{"n_head": 6, "vocab_size": 32768, "activation": "gelu", "norm_place": "pre", "norm_eps": 1e-05, "init": "normal", "init_std_up": 0.0156, "init_std_down": 0.00294, "lr": 0.00847, "lr_head": 0.00581, "warmup_steps": 200, "decay_fraction": 0.677, "final_lr_fraction": 0.1, "doc_mask": true, "dataset": "wikipedia_en"}
Each number is 200 + 20 x the weight over its row's rms, rounded and kept within 0 to 999. Layers, rows and columns count from 0. The size before them is the row's rms in percent of the matrix's.

# layer 11 MLP up, 2304x384, rms 0.126, rows 679-751, columns 96-143
041,182,206,204,208,189,194,186,243,210,179,185,177,199,215,207,191,218,161,164,190,217,193,187,220,229,212,228,186,207,182,178,218,216,195,210,228,175,240,225,229,162,188,212,196,186,203,179,168
092,202,183,174,190,182,227,214,194,205,210,238,195,196,175,215,223,193,207,173,173,190,209,197,207,171,190,189,228,182,236,189,196,190,201,176,192,175,200,193,193,212,207,220,196,189,245,235,220
101,210,236,205,239,191,174,199,235,208,196,189,230,186,161,193,183,207,171,209,175,230,179,203,224,220,170,200,193,195,214,188,223,208,204,191,178,240,189,173,207,239,207,204,173,190,169,188,206
100,208,193,197,212,201,197,219,199,179,225,196,226,174,201,203,244,183,184,207,194,214,187,188,247,186,258,185,228,214,220,213,189,263,179,198,178,178,199,214,199,150,226,187,228,222,241,185,183
126,229,210,224,225,190,176,175,205,214,187,213,176,248,175,221,220,192,180,178,158,238,204,238,234,188,205,194,192,179,190,198,234,216,186,212,189,197,203,208,215,201,199,201,200,218,185,203,251
056,217,212,184,215,172,195,213,188,160,171,198,214,220,208,179,178,163,199,210,213,225,216,201,173,195,239,190,201,202,173,209,207,197,199,181,206,171,193,223,182,217,204,205,197,224,202,161,227
088,211,228,187,154,179,213,208,211,200,212,191,179,197,202,223,223,198,203,163,195,206,195,227,200,202,224,248,238,201,206,226,217,198,219,202,203,195,218,198,224,193,212,197,187,184,170,236,222
093,200,194,219,233,225,214,220,133,198,204,216,193,235,223,190,228,215,186,226,187,188,239,190,188,224,234,210,219,158,216,208,188,158,214,232,240,184,228,202,204,219,176,154,206,224,190,187,214
101,214,215,195,202,187,206,184,173,151,194,198,192,212,160,195,239,202,198,200,204,184,216,203,193,221,196,169,192,183,176,257,187,178,195,196,187,208,200,186,228,210,215,169,189,185,166,248,214
123,196,174,195,226,219,199,200,214,184,208,202,179,187,190,213,211,183,240,214,236,239,193,220,189,192,225,217,171,223,196,222,207,245,230,196,160,240,199,185,194,204,199,214,208,181,186,188,190
109,229,196,193,201,167,189,182,208,218,223,219,219,211,216,184,192,173,193,199,195,177,217,210,182,178,187,187,220,207,178,180,195,146,165,206,194,223,226,196,226,204,159,190,196,229,182,208,194
114,181,202,207,202,175,172,202,236,222,169,197,202,191,190,210,189,219,222,169,229,177,238,187,219,250,200,205,174,186,203,199,171,226,192,240,175,190,162,201,205,175,216,224,234,199,203,181,214
114,222,179,192,175,211,178,184,214,201,221,219,180,191,225,201,217,208,194,195,178,247,212,212,238,176,215,227,220,201,185,223,221,224,202,189,184,187,185,248,198,184,176,224,166,184,187,202,191
115,185,208,176,209,209,217,214,234,185,173,188,220,181,195,182,180,190,179,228,200,198,201,194,177,198,179,180,210,193,188,201,212,175,191,228,213,189,197,199,174,184,188,206,205,190,202,213,207
083,220,200,189,206,223,189,216,195,222,229,219,202,205,220,177,226,227,218,214,183,211,228,202,211,223,208,212,175,215,215,187,185,196,246,189,206,223,204,177,184,227,191,206,175,208,200,201,181
116,193,178,222,211,202,173,215,213,202,198,196,210,224,208,220,218,211,191,196,202,186,209,242,188,190,201,201,223,196,221,180,199,203,221,225,201,192,174,178,244,192,181,181,223,203,203,178,172
125,238,185,208,215,197,193,194,227,204,240,194,193,191,187,203,231,233,192,198,213,229,210,201,207,192,225,199,185,205,219,199,246,206,227,215,182,181,191,186,207,216,218,200,180,208,219,192,208
075,166,226,204,166,184,214,174,193,244,186,236,186,212,210,197,203,164,223,241,160,203,197,191,202,204,216,213,185,231,204,180,195,186,227,217,221,199,213,189,217,198,177,214,191,241,190,216,174
090,228,201,216,213,207,197,206,180,193,262,208,185,209,217,221,232,168,237,171,194,188,184,190,194,182,216,181,203,186,186,186,175,238,197,169,211,194,201,190,235,213,206,181,208,206,211,234,205
115,178,206,181,195,232,193,174,192,171,247,188,260,204,181,204,218,207,187,198,215,180,191,192,173,210,212,166,227,234,136,218,225,193,213,190,188,197,189,201,209,229,203,175,180,208,250,183,193
101,210,197,169,167,176,176,200,212,194,180,213,188,217,220,224,200,233,222,227,197,200,218,184,188,205,183,193,229,204,214,180,199,199,218,189,188,200,221,229,201,217,211,208,167,237,198,258,191
084,213,217,234,238,213,218,189,199,197,227,200,182,195,204,201,188,165,199,194,212,190,232,158,199,207,239,192,214,215,223,188,211,231,219,195,188,205,193,199,178,179,183,195,191,181,213,217,196
117,190,215,206,212,179,214,178,206,205,195,197,173,211,207,196,159,225,201,193,208,195,219,213,220,215,198,219,251,205,186,157,191,199,186,184,188,182,187,182,230,212,193,192,159,174,191,203,186
102,198,229,236,175,198,171,179,214,208,216,201,231,146,197,189,225,192,196,212,211,244,159,175,200,223,196,212,208,202,197,217,163,195,203,177,221,224,173,236,214,195,170,210,196,205,197,182,195
074,215,206,194,207,206,211,218,148,186,209,217,199,210,176,234,222,208,172,223,185,205,238,227,206,205,248,191,217,218,179,210,198,196,202,199,162,235,216,253,175,185,237,170,196,182,197,220,189
085,226,179,180,170,197,210,190,203,202,213,194,184,206,201,198,214,185,208,197,206,201,228,191,213,227,205,190,231,207,193,192,230,179,184,193,232,202,199,185,186,228,214,200,216,179,214,186,200
094,212,196,210,222,225,178,237,201,176,176,175,210,209,220,212,204,200,172,225,202,214,212,204,185,211,199,175,208,168,187,190,216,207,207,165,203,238,195,204,237,201,183,195,170,205,210,198,195
122,198,174,227,194,178,207,200,221,178,171,233,194,204,191,216,210,192,187,222,184,181,190,187,186,224,151,227,207,209,166,205,196,194,201,199,192,206,195,169,188,229,193,184,196,174,197,197,223
102,134,219,222,228,184,203,176,195,214,183,225,230,208,188,181,213,206,226,219,145,178,195,175,188,209,186,166,206,220,188,227,165,220,242,173,230,218,194,208,185,206,188,200,177,207,217,182,221
077,197,212,190,189,208,212,211,203,226,196,230,230,187,199,196,234,194,175,217,202,176,204,227,222,171,216,176,198,192,191,187,207,220,229,175,200,222,190,214,203,216,230,204,201,217,198,205,231
109,179,196,194,192,193,210,217,190,222,207,195,198,223,231,220,225,184,144,201,224,210,171,213,185,226,235,190,237,231,183,218,184,197,202,170,210,210,229,210,201,197,196,219,171,189,184,187,198
117,213,192,197,220,196,219,190,177,222,214,219,202,206,165,186,226,195,174,195,197,210,196,200,181,229,212,195,173,168,202,240,178,237,228,211,219,191,164,208,191,202,227,191,203,204,210,231,149
045,181,172,219,171,200,226,184,211,224,196,212,206,207,197,190,185,176,172,193,204,183,190,229,174,217,204,185,207,238,183,199,207,246,216,196,194,174,187,195,209,183,191,191,182,165,167,196,199
063,189,198,186,181,169,186,206,213,236,165,200,176,206,188,210,176,200,174,192,187,163,199,187,224,201,193,176,195,206,210,219,193,227,241,225,189,235,204,221,228,207,210,235,201,198,200,202,195
097,163,211,228,185,207,217,202,245,228,176,199,235,211,197,235,180,202,197,174,204,182,193,209,207,199,193,229,210,163,190,204,229,193,184,222,209,212,185,211,206,200,192,176,195,209,243,214,175
089,190,217,222,218,178,209,213,224,204,194,197,232,213,191,191,246,233,178,190,194,209,201,206,200,192,216,207,207,211,174,223,174,172,210,180,220,205,222,180,191,203,193,204,237,227,239,204,193
108,198,192,191,188,224,194,204,164,200,248,197,205,180,207,183,156,188,150,175,203,187,213,212,172,206,208,165,182,174,239,206,192,239,207,201,219,196,173,202,208,197,202,216,172,232,178,211,175
107,181,192,181,193,174,216,181,181,219,222,191,159,243,223,218,210,178,188,216,225,199,209,203,209,229,196,235,199,182,210,167,193,197,179,196,198,192,234,186,222,216,204,211,189,205,185,210,197
094,189,203,175,204,192,178,203,182,186,199,193,260,225,210,194,201,243,169,212,218,228,191,191,221,216,225,202,210,183,179,163,235,184,205,194,207,183,186,199,152,168,179,187,191,231,257,200,203
088,216,188,221,207,173,209,235,188,224,212,193,188,194,191,179,200,177,217,208,198,220,206,217,179,179,203,196,212,203,177,212,205,191,205,195,190,200,181,194,182,190,232,213,189,224,191,224,178
066,215,205,214,185,197,185,196,217,189,185,203,213,217,191,179,203,215,210,229,175,226,206,202,202,207,227,167,185,204,218,199,210,217,215,165,195,206,183,167,195,188,176,165,180,216,201,218,214
088,205,202,226,215,163,211,206,172,236,189,182,172,165,221,205,171,210,211,202,203,207,202,236,233,211,205,224,199,239,159,201,208,246,224,176,172,248,206,192,184,185,200,180,190,192,178,171,176
060,186,186,205,183,201,187,209,199,163,169,200,199,170,212,175,180,229,206,173,201,172,194,213,222,224,193,195,191,216,239,194,178,205,188,192,190,223,206,146,198,207,212,148,179,224,227,207,184
105,221,256,200,209,192,215,151,215,224,220,202,192,208,226,210,219,224,219,202,198,208,215,188,235,234,200,226,196,183,246,164,207,186,186,194,215,200,200,190,196,206,189,181,209,206,193,179,181
088,207,268,189,194,155,238,202,202,194,183,205,210,186,228,207,201,214,207,182,224,186,201,236,209,238,205,172,199,220,191,222,194,231,219,155,223,182,187,163,185,224,189,192,197,216,177,223,174
081,185,200,219,190,234,200,204,195,159,192,186,186,205,191,178,178,145,237,184,193,207,173,187,223,205,176,198,198,203,190,219,162,181,231,200,218,174,186,189,225,207,197,198,196,195,187,194,236
047,199,175,191,241,202,217,174,195,185,190,215,220,215,194,190,192,159,210,149,222,235,225,237,173,186,187,181,179,242,232,207,215,188,203,192,201,201,193,166,167,213,224,204,182,197,214,216,232
116,184,200,201,213,183,200,206,244,204,227,212,170,235,176,162,187,197,171,224,230,222,177,177,194,199,158,200,234,189,191,221,204,207,210,203,194,176,195,206,201,191,179,179,175,201,149,216,196
081,184,195,198,171,164,196,178,168,204,184,177,219,219,190,177,216,214,201,214,216,215,212,215,194,194,236,162,228,212,205,172,208,222,170,183,163,207,205,224,207,182,196,181,197,178,204,205,218
084,205,190,189,196,181,208,199,211,176,217,172,172,168,208,200,228,231,195,214,213,194,172,211,202,177,233,176,196,178,201,199,228,199,194,184,183,192,193,184,147,189,148,175,170,224,240,200,203
121,205,205,161,203,230,200,216,192,188,176,241,198,169,214,211,173,218,184,175,225,206,166,172,185,222,211,209,219,221,170,158,206,216,191,185,208,165,188,184,205,219,188,190,212,251,228,225,175
121,223,224,165,215,178,217,201,169,224,199,212,207,179,195,199,205,196,217,198,222,215,205,178,160,184,211,228,183,187,187,186,195,194,219,215,227,165,165,183,219,191,197,216,167,209,193,210,202
082,200,218,214,204,229,185,225,229,194,178,225,194,217,204,209,209,189,194,203,167,190,192,206,216,220,188,180,188,207,196,165,223,217,206,162,257,204,220,209,172,195,199,180,199,169,210,187,195
096,184,166,183,178,198,228,227,179,200,220,165,184,206,199,212,218,222,185,210,195,186,208,201,214,217,203,217,180,187,218,201,206,146,186,205,192,190,178,204,158,206,195,137,198,178,149,169,227
101,194,182,168,197,192,223,227,176,201,197,207,184,204,209,175,195,201,200,202,169,220,182,198,206,212,213,204,189,201,199,195,196,168,180,196,225,213,207,184,190,179,243,239,215,229,196,205,213
065,211,170,153,217,194,174,216,208,214,175,257,188,197,199,204,185,201,172,202,182,224,183,197,213,193,214,214,230,186,167,176,219,172,187,202,187,202,201,167,176,194,220,198,201,199,158,194,195
096,169,224,185,204,214,190,200,236,218,182,176,191,194,216,212,203,186,193,183,188,194,159,158,216,182,194,231,213,190,179,208,183,215,184,207,215,197,213,191,177,189,209,188,158,186,238,183,204
096,204,197,223,207,190,208,182,207,203,197,237,177,202,212,220,193,165,176,203,172,171,180,202,200,195,196,212,189,237,237,209,198,169,167,188,212,227,185,199,199,217,205,218,196,215,219,171,201
103,183,201,223,202,209,200,195,191,184,233,164,214,200,216,192,157,211,209,203,190,197,192,201,183,181,186,204,216,191,177,173,195,212,208,231,207,221,155,215,174,206,211,239,183,165,191,200,216
072,224,231,194,186,189,225,232,173,220,194,187,183,160,198,199,221,202,199,215,216,227,184,202,181,204,190,202,192,173,197,162,191,194,190,206,232,212,210,191,197,175,210,185,193,240,204,189,192
055,199,209,180,196,249,251,200,177,191,210,206,176,193,184,178,201,191,198,202,216,223,208,244,228,212,158,188,207,196,243,186,217,212,214,216,171,223,215,180,202,189,170,210,166,166,166,198,205
089,183,214,209,186,169,184,181,162,193,192,165,184,199,205,213,200,158,199,180,227,203,192,198,228,208,197,197,181,201,207,180,219,191,192,212,219,188,213,190,176,241,212,250,226,211,205,177,179
112,199,226,197,221,204,216,202,193,177,216,230,172,222,182,180,210,204,192,203,180,196,230,165,203,225,217,189,182,160,213,170,200,151,198,171,183,196,211,224,194,206,196,188,191,177,173,208,199
107,236,197,197,238,172,198,196,191,206,206,177,200,203,192,202,209,186,195,203,213,213,222,168,214,202,218,210,241,211,158,202,234,201,193,185,166,196,195,165,196,211,227,194,231,201,201,213,220
071,165,199,176,187,193,249,185,212,198,235,200,184,210,245,214,201,219,203,206,164,183,203,190,220,177,188,194,270,195,224,198,228,170,182,190,198,197,196,211,217,182,218,198,177,173,224,176,211
119,240,211,212,216,207,192,164,169,187,172,222,203,207,178,209,192,163,229,179,187,226,224,229,221,209,200,183,204,161,202,190,197,186,192,187,226,201,216,207,170,195,184,190,210,201,182,187,173
059,187,193,204,180,185,230,226,214,246,221,161,184,189,194,222,184,232,170,201,192,234,237,233,196,206,199,202,206,186,227,227,204,187,190,222,229,212,190,198,211,233,175,197,186,201,209,193,186
111,234,198,237,172,214,215,201,177,235,183,221,189,198,196,196,217,189,188,246,178,189,164,209,211,191,202,199,205,165,223,226,198,235,224,192,207,223,188,188,202,220,197,189,235,212,210,154,201
100,211,207,212,208,208,232,197,225,183,192,202,195,225,232,197,199,195,193,165,196,180,207,183,209,209,224,243,199,236,198,216,206,181,174,222,184,209,189,214,186,218,202,212,184,228,186,216,205
131,202,194,202,226,164,194,170,204,201,184,167,198,197,221,198,208,185,216,204,155,175,221,204,175,177,200,198,182,184,216,185,235,187,194,197,173,151,204,224,224,210,181,209,224,201,205,222,160
108,233,169,190,226,190,218,204,189,205,199,201,204,217,230,185,236,150,187,194,226,197,208,199,196,214,160,196,214,239,186,202,194,200,174,195,238,193,246,210,189,200,185,190,224,195,185,204,218
103,217,204,192,198,180,180,216,208,211,255,208,206,181,189,203,195,212,199,193,208,193,223,234,195,231,192,178,173,193,215,204,201,167,198,223,216,191,183,171,213,192,216,241,155,211,208,208,185
073,214,186,199,184,225,157,187,173,235,221,186,186,221,204,195,175,209,195,209,195,184,180,204,190,195,204,189,210,227,220,197,198,241,184,212,184,191,218,198,224,203,199,165,224,184,224,209,182
# layer 11 MLP down (transposed), 2304x384, rms 0.0587, rows 679-750, columns 96-143
045,203,230,215,198,207,178,203,188,229,190,157,186,200,188,213,177,196,203,199,186,170,171,200,178,206,201,213,225,184,214,226,164,214,186,199,199,186,175,197,205,187,199,214,195,208,175,205,203
088,190,195,197,221,179,197,234,176,174,205,177,225,217,214,181,207,191,221,198,172,196,199,206,231,214,185,229,165,214,182,215,199,196,208,217,169,212,187,205,199,201,179,220,154,211,173,215,202
092,175,213,194,195,211,221,203,193,175,194,196,219,208,156,195,225,215,233,180,202,190,194,204,204,173,177,181,226,223,206,192,179,198,176,214,235,172,220,237,220,187,225,175,196,210,218,166,180
097,215,210,220,187,190,229,211,194,198,225,175,230,142,192,188,222,220,219,200,180,192,211,211,205,207,227,218,188,232,190,230,204,170,213,153,213,184,198,160,207,204,204,166,172,214,202,220,211
122,187,204,194,204,223,235,175,233,205,224,192,171,193,220,225,199,208,205,185,212,219,167,191,227,218,217,217,211,215,229,192,231,196,198,199,221,201,214,193,208,197,206,199,186,206,222,173,171
063,163,201,225,209,202,192,182,180,189,184,194,222,180,195,204,208,230,201,190,187,220,174,230,177,196,204,233,216,208,201,197,194,199,220,194,202,221,187,184,191,189,194,209,180,170,193,166,204
077,233,194,192,206,197,186,168,214,220,206,218,222,170,194,158,182,202,203,200,197,202,183,214,207,189,212,206,185,208,201,161,212,180,169,199,232,167,203,206,204,219,214,204,209,210,223,191,192
093,219,167,184,221,199,203,215,245,214,199,191,196,194,199,211,183,207,178,198,218,213,222,200,194,223,196,169,198,173,208,231,206,240,182,202,221,153,181,249,190,193,189,234,230,195,223,196,206
105,193,209,194,224,213,214,202,220,228,165,209,230,213,195,201,175,211,185,190,191,229,225,206,184,172,182,218,207,197,193,180,224,194,201,211,191,182,216,204,182,196,203,229,178,195,179,204,188
103,222,221,194,208,201,242,193,182,208,164,214,184,215,196,184,198,241,219,208,175,191,199,191,229,216,231,198,187,198,212,200,213,203,179,222,207,196,204,178,219,214,198,179,235,186,211,173,206
105,188,174,221,168,197,213,226,208,196,186,213,198,187,245,170,221,201,192,195,178,253,199,183,223,208,229,247,182,211,226,252,223,214,217,206,181,208,189,184,200,209,211,216,202,177,198,186,215
108,180,158,212,187,210,207,191,180,192,210,189,215,221,165,229,206,205,220,175,177,234,200,255,199,202,202,184,193,176,206,174,174,182,201,189,177,157,195,219,210,207,198,241,244,210,198,198,171
107,195,206,242,224,191,173,209,207,190,196,183,227,190,138,224,207,206,193,208,199,171,206,182,185,186,207,184,198,237,249,161,204,179,207,207,184,199,198,179,184,196,219,177,218,216,220,188,202
118,217,173,198,217,235,185,176,169,215,238,191,181,181,187,193,179,204,182,201,198,185,179,174,210,186,189,201,211,207,181,212,221,221,250,235,182,193,186,207,219,180,202,183,242,201,202,198,201
091,213,225,158,191,202,230,208,196,218,189,187,174,212,230,209,208,210,192,199,221,173,223,210,206,209,193,267,185,183,207,196,173,201,214,195,185,216,169,214,207,220,202,198,211,217,190,197,216
106,212,182,192,184,193,197,185,174,156,179,212,189,192,233,151,169,188,203,227,208,202,192,210,182,211,178,182,214,193,180,194,213,167,202,218,182,190,187,185,217,197,199,225,222,177,184,208,186
123,231,191,187,186,213,164,233,209,190,199,170,191,202,248,176,172,210,185,190,201,212,218,206,184,240,180,192,195,191,198,170,186,203,176,211,164,232,213,234,205,181,251,216,230,194,232,187,199
082,180,222,197,183,208,178,170,221,219,188,228,215,187,200,247,237,158,218,166,192,192,237,203,181,142,196,182,200,231,242,215,202,185,202,227,189,187,183,176,228,228,185,201,186,190,200,198,199
097,215,195,211,206,190,174,192,198,242,166,189,223,207,191,212,185,200,186,187,198,196,244,219,171,230,171,194,178,213,213,219,184,183,209,211,142,191,176,188,209,170,203,202,203,193,165,170,207
105,221,191,156,189,225,210,215,190,201,187,254,207,175,265,215,197,194,178,181,216,183,227,199,201,264,157,212,200,161,220,213,202,193,218,205,183,172,206,205,224,193,203,190,218,240,195,194,193
095,182,243,245,192,169,213,209,219,192,204,199,175,190,213,145,200,200,182,189,205,199,215,191,205,222,229,199,196,203,169,229,207,232,176,187,205,203,208,192,195,200,189,170,171,216,199,170,189
089,202,197,185,177,251,188,232,199,203,175,185,227,213,214,174,180,229,197,218,235,207,198,188,162,222,175,202,222,192,167,185,207,186,201,219,215,173,230,235,231,190,185,188,201,196,153,220,235
110,153,215,172,186,207,234,211,191,215,189,168,209,192,190,189,196,208,216,195,225,160,185,202,222,165,219,237,195,195,202,181,208,188,170,175,162,216,199,197,178,202,189,181,195,203,200,219,191
091,166,219,171,221,206,185,192,191,219,200,215,212,187,182,196,175,227,204,158,216,187,216,229,186,195,163,231,193,218,172,174,211,190,177,219,210,202,197,173,223,209,202,226,197,217,207,192,184
077,204,180,206,167,208,215,164,225,211,179,157,187,196,181,200,192,172,195,188,174,185,173,164,227,175,163,190,200,201,196,186,207,181,178,207,221,175,201,169,205,204,164,210,203,219,217,197,226
098,146,189,198,191,221,202,208,195,195,182,152,162,219,222,167,207,176,195,210,229,218,202,174,193,240,195,241,188,201,181,201,183,186,182,203,179,206,164,167,224,196,216,189,172,166,190,199,189
086,185,201,199,151,198,192,177,216,216,228,205,211,207,159,195,206,204,218,197,228,184,176,219,201,222,231,174,180,232,205,242,194,194,192,220,201,185,206,203,166,154,226,218,225,204,204,194,190
117,215,200,230,199,169,234,213,181,168,193,211,187,209,153,211,225,226,171,185,195,205,214,247,199,230,188,189,208,204,223,216,222,219,204,172,192,191,215,181,239,179,177,210,184,182,233,201,207
107,166,227,229,216,200,197,184,187,187,195,186,207,251,203,205,163,222,208,180,195,203,173,201,222,245,212,211,192,193,189,228,192,188,194,190,221,209,236,198,174,237,222,223,196,190,208,225,217
081,218,208,201,193,252,195,201,196,239,215,195,195,237,209,220,206,186,212,209,199,181,235,216,170,178,176,217,144,165,192,184,191,200,193,188,223,178,199,195,204,218,231,207,203,193,222,207,203
093,210,190,187,184,185,197,186,202,171,206,175,197,175,261,201,184,191,207,200,192,184,234,197,187,192,238,207,180,187,225,215,246,202,192,233,193,210,204,205,202,206,217,198,243,261,226,233,189
117,222,173,178,175,222,214,203,210,207,226,200,166,193,173,180,219,186,187,192,224,185,212,170,204,241,207,175,176,187,185,202,188,182,202,211,206,223,205,212,207,204,201,201,262,188,218,203,159
049,203,233,207,219,207,168,227,193,207,190,203,212,200,211,254,186,211,225,182,199,218,187,200,195,213,185,230,185,175,202,194,205,188,205,195,240,192,233,162,192,210,198,208,221,214,207,200,178
067,195,210,182,213,228,178,225,220,195,235,181,172,183,177,185,193,212,182,194,201,172,209,189,163,245,190,197,171,182,214,170,157,231,204,214,184,213,173,188,230,191,220,207,225,183,204,185,217
098,208,210,199,226,200,183,200,171,149,199,169,188,182,193,211,187,189,222,221,215,192,226,200,209,178,187,201,214,176,204,190,207,180,180,161,187,207,200,196,245,194,202,191,185,203,179,213,210
088,212,171,213,200,191,177,243,185,256,185,215,192,207,217,158,198,214,223,156,189,196,226,225,197,194,196,167,204,188,200,231,206,193,214,204,216,190,187,194,193,209,205,215,218,182,207,209,180
115,220,225,172,226,213,217,188,194,174,203,208,194,182,198,235,180,186,159,202,241,218,208,220,180,195,191,170,173,229,205,212,200,212,184,195,207,176,177,172,213,216,179,223,197,231,172,184,212
104,201,168,181,187,212,175,205,187,201,163,187,205,158,189,225,239,168,198,202,177,188,215,228,209,212,177,188,167,191,200,217,204,216,191,210,211,214,195,168,202,208,218,209,188,196,225,187,192
111,193,214,192,202,196,188,201,197,204,223,195,198,208,170,203,207,235,202,234,208,189,183,170,178,241,216,207,194,165,200,208,231,174,200,224,203,213,199,209,170,160,230,180,201,186,226,188,195
094,191,174,209,193,190,175,191,190,216,196,190,207,213,172,211,207,182,198,195,176,201,194,171,207,202,186,194,201,209,212,194,168,200,188,196,188,207,205,198,200,230,198,180,199,177,182,193,227
072,200,197,200,137,201,195,197,211,199,205,197,195,193,202,195,248,207,199,208,173,178,182,194,183,218,195,222,191,163,199,179,190,155,214,231,166,171,200,200,211,172,215,189,205,172,218,158,203
087,196,198,212,204,196,207,171,210,212,211,223,205,220,159,225,178,183,176,171,196,212,213,183,199,169,219,195,210,150,216,190,200,164,173,215,214,195,217,201,196,194,250,183,231,164,197,205,249
063,208,211,186,232,250,164,177,212,185,194,190,207,211,166,184,218,178,186,201,197,212,218,209,186,240,204,201,193,203,194,172,175,205,182,176,213,181,218,204,210,189,221,190,220,215,184,205,204
121,179,212,224,216,202,185,248,220,200,211,206,209,195,204,167,194,209,176,193,162,208,202,206,146,171,205,176,190,186,241,214,187,189,209,190,199,195,196,161,185,198,196,245,180,178,217,184,237
090,198,203,180,151,212,182,182,221,208,147,202,227,235,248,181,191,198,191,194,180,171,226,190,197,198,233,196,193,209,193,214,218,194,192,182,192,213,188,208,197,205,186,200,197,204,198,224,176
081,195,224,186,193,191,200,226,216,225,228,196,222,184,138,187,207,228,179,184,183,183,214,197,198,202,216,199,209,254,196,202,161,187,166,222,199,199,212,213,216,202,185,211,231,236,200,208,193
050,169,211,213,199,186,183,205,222,209,237,209,192,222,207,205,188,191,246,214,185,165,208,167,189,249,200,186,190,193,250,208,175,189,190,193,204,218,202,216,212,202,177,183,230,200,188,178,219
113,205,157,202,214,169,191,199,229,237,221,196,271,146,193,188,187,185,199,218,224,235,198,173,207,183,189,195,191,200,207,204,193,207,221,238,197,180,171,243,196,189,193,243,181,201,158,194,206
084,183,189,206,150,196,195,208,182,175,188,201,202,188,223,202,179,213,196,205,217,194,188,174,202,213,200,191,188,239,187,183,204,203,218,207,193,217,177,212,213,153,184,194,168,188,188,158,198
078,188,184,194,206,191,192,219,199,184,189,214,203,169,212,213,176,205,210,219,195,193,213,206,202,230,178,211,208,182,212,199,196,194,177,214,204,206,224,213,218,227,195,187,212,175,186,196,193
110,203,184,227,182,171,225,193,198,206,215,198,196,195,182,185,250,198,182,233,196,194,200,236,208,260,182,208,197,189,224,171,202,196,225,195,212,243,201,173,179,213,200,188,195,190,153,195,220
106,164,209,215,186,241,181,156,222,194,224,180,243,190,191,206,210,193,214,232,214,212,201,218,164,204,190,179,202,225,163,217,195,179,196,220,195,214,197,199,224,222,175,210,218,211,166,184,160
081,194,197,170,187,176,217,201,197,192,205,215,178,177,161,197,218,170,210,214,207,165,212,179,142,197,224,210,199,222,183,202,199,213,212,218,184,170,221,220,209,213,213,200,184,169,195,186,191
090,213,197,190,176,218,194,195,221,186,219,196,215,183,190,180,182,205,210,188,202,191,238,191,189,165,174,183,162,205,198,205,212,226,185,199,229,211,189,163,201,183,224,191,188,210,192,214,208
099,169,183,200,210,214,207,186,211,179,221,212,184,194,179,206,202,192,179,190,220,165,232,183,199,181,185,192,198,168,203,238,175,216,202,249,175,191,226,189,208,212,206,199,239,177,211,171,190
070,183,200,251,209,198,223,216,177,205,198,153,186,195,165,193,177,211,205,190,204,207,223,151,225,203,190,164,177,173,188,262,184,206,190,236,182,179,179,190,217,174,189,166,236,191,163,198,226
099,205,206,214,194,192,225,185,182,231,193,210,176,196,168,253,226,211,189,209,174,184,221,242,168,262,224,188,186,234,228,217,236,189,207,189,194,184,192,188,210,184,197,208,177,199,197,218,190
100,204,194,217,191,201,213,192,197,216,225,205,201,172,162,217,191,163,196,189,207,191,182,189,202,195,212,182,229,229,221,192,206,180,170,224,219,192,182,201,197,202,204,205,175,216,221,183,227
089,167,197,232,198,199,191,181,183,195,218,177,216,212,178,188,188,182,220,210,210,229,213,175,225,220,240,198,180,181,221,227,185,187,230,223,196,219,214,171,220,214,220,159,222,239,224,199,227
079,218,186,197,213,199,225,179,187,231,213,200,208,201,202,217,224,242,201,212,177,161,183,187,220,193,193,234,207,192,182,213,206,193,184,170,172,215,191,194,200,204,210,217,173,214,169,203,181
058,176,214,156,185,218,203,175,238,209,187,185,205,196,223,206,222,183,216,185,157,191,216,208,186,182,212,207,179,158,201,196,204,204,233,201,221,177,155,211,166,191,219,185,190,205,175,203,203
091,212,208,229,226,169,213,212,180,201,209,202,243,193,163,152,182,182,194,228,193,187,198,173,183,231,197,190,239,183,198,204,175,190,183,214,151,206,208,196,229,194,215,216,175,213,223,208,197
115,189,257,238,237,215,216,219,205,228,203,200,237,185,203,236,208,219,191,202,185,206,211,211,190,207,166,198,188,206,196,209,186,162,240,183,207,175,183,197,191,188,167,216,228,208,235,209,212
099,195,208,218,207,203,165,214,202,213,197,249,209,214,199,209,222,190,167,218,182,206,201,196,188,170,176,189,166,226,211,195,186,181,195,227,213,188,192,221,201,207,181,190,193,169,215,206,209
075,192,190,208,193,211,199,222,213,194,226,178,175,206,207,190,202,197,181,216,171,175,203,187,213,219,183,180,184,164,216,221,181,192,219,200,203,200,193,194,217,180,224,232,177,174,179,244,230
114,178,210,201,178,204,185,212,215,212,218,208,189,219,202,192,152,188,165,226,232,181,175,193,207,225,215,156,226,216,194,163,200,234,165,206,188,181,175,228,216,208,213,197,184,204,217,193,194
064,204,176,192,211,225,181,234,191,242,177,221,174,206,211,209,140,205,208,208,226,182,194,190,202,183,190,208,185,185,179,211,226,188,183,199,189,205,171,183,206,200,222,204,211,193,214,187,233
107,213,200,236,179,167,217,188,222,207,216,203,165,208,235,199,199,189,190,173,229,209,239,197,215,212,197,202,231,243,203,255,191,207,207,225,175,142,192,187,178,200,172,199,193,168,199,190,184
096,222,213,198,185,176,193,213,210,237,200,227,189,176,188,207,212,188,186,251,214,190,187,212,199,199,159,191,139,227,171,213,227,228,191,179,211,189,211,223,178,187,218,187,210,184,218,202,211
118,179,192,200,169,218,222,198,215,210,171,199,221,222,205,201,182,212,211,207,201,191,177,187,180,188,201,201,242,217,184,195,212,204,199,216,226,220,216,172,179,204,212,189,200,224,208,192,175
097,189,201,249,199,198,201,218,214,243,196,225,182,219,205,236,216,230,200,206,174,177,222,185,218,243,196,192,205,220,200,193,192,213,213,201,181,162,200,209,188,179,181,201,217,227,193,207,202
097,210,221,205,228,191,190,207,185,166,233,194,196,201,202,178,183,179,194,256,220,221,198,212,218,197,210,183,183,183,214,202,190,239,182,194,209,202,214,209,176,176,170,208,227,212,182,180,177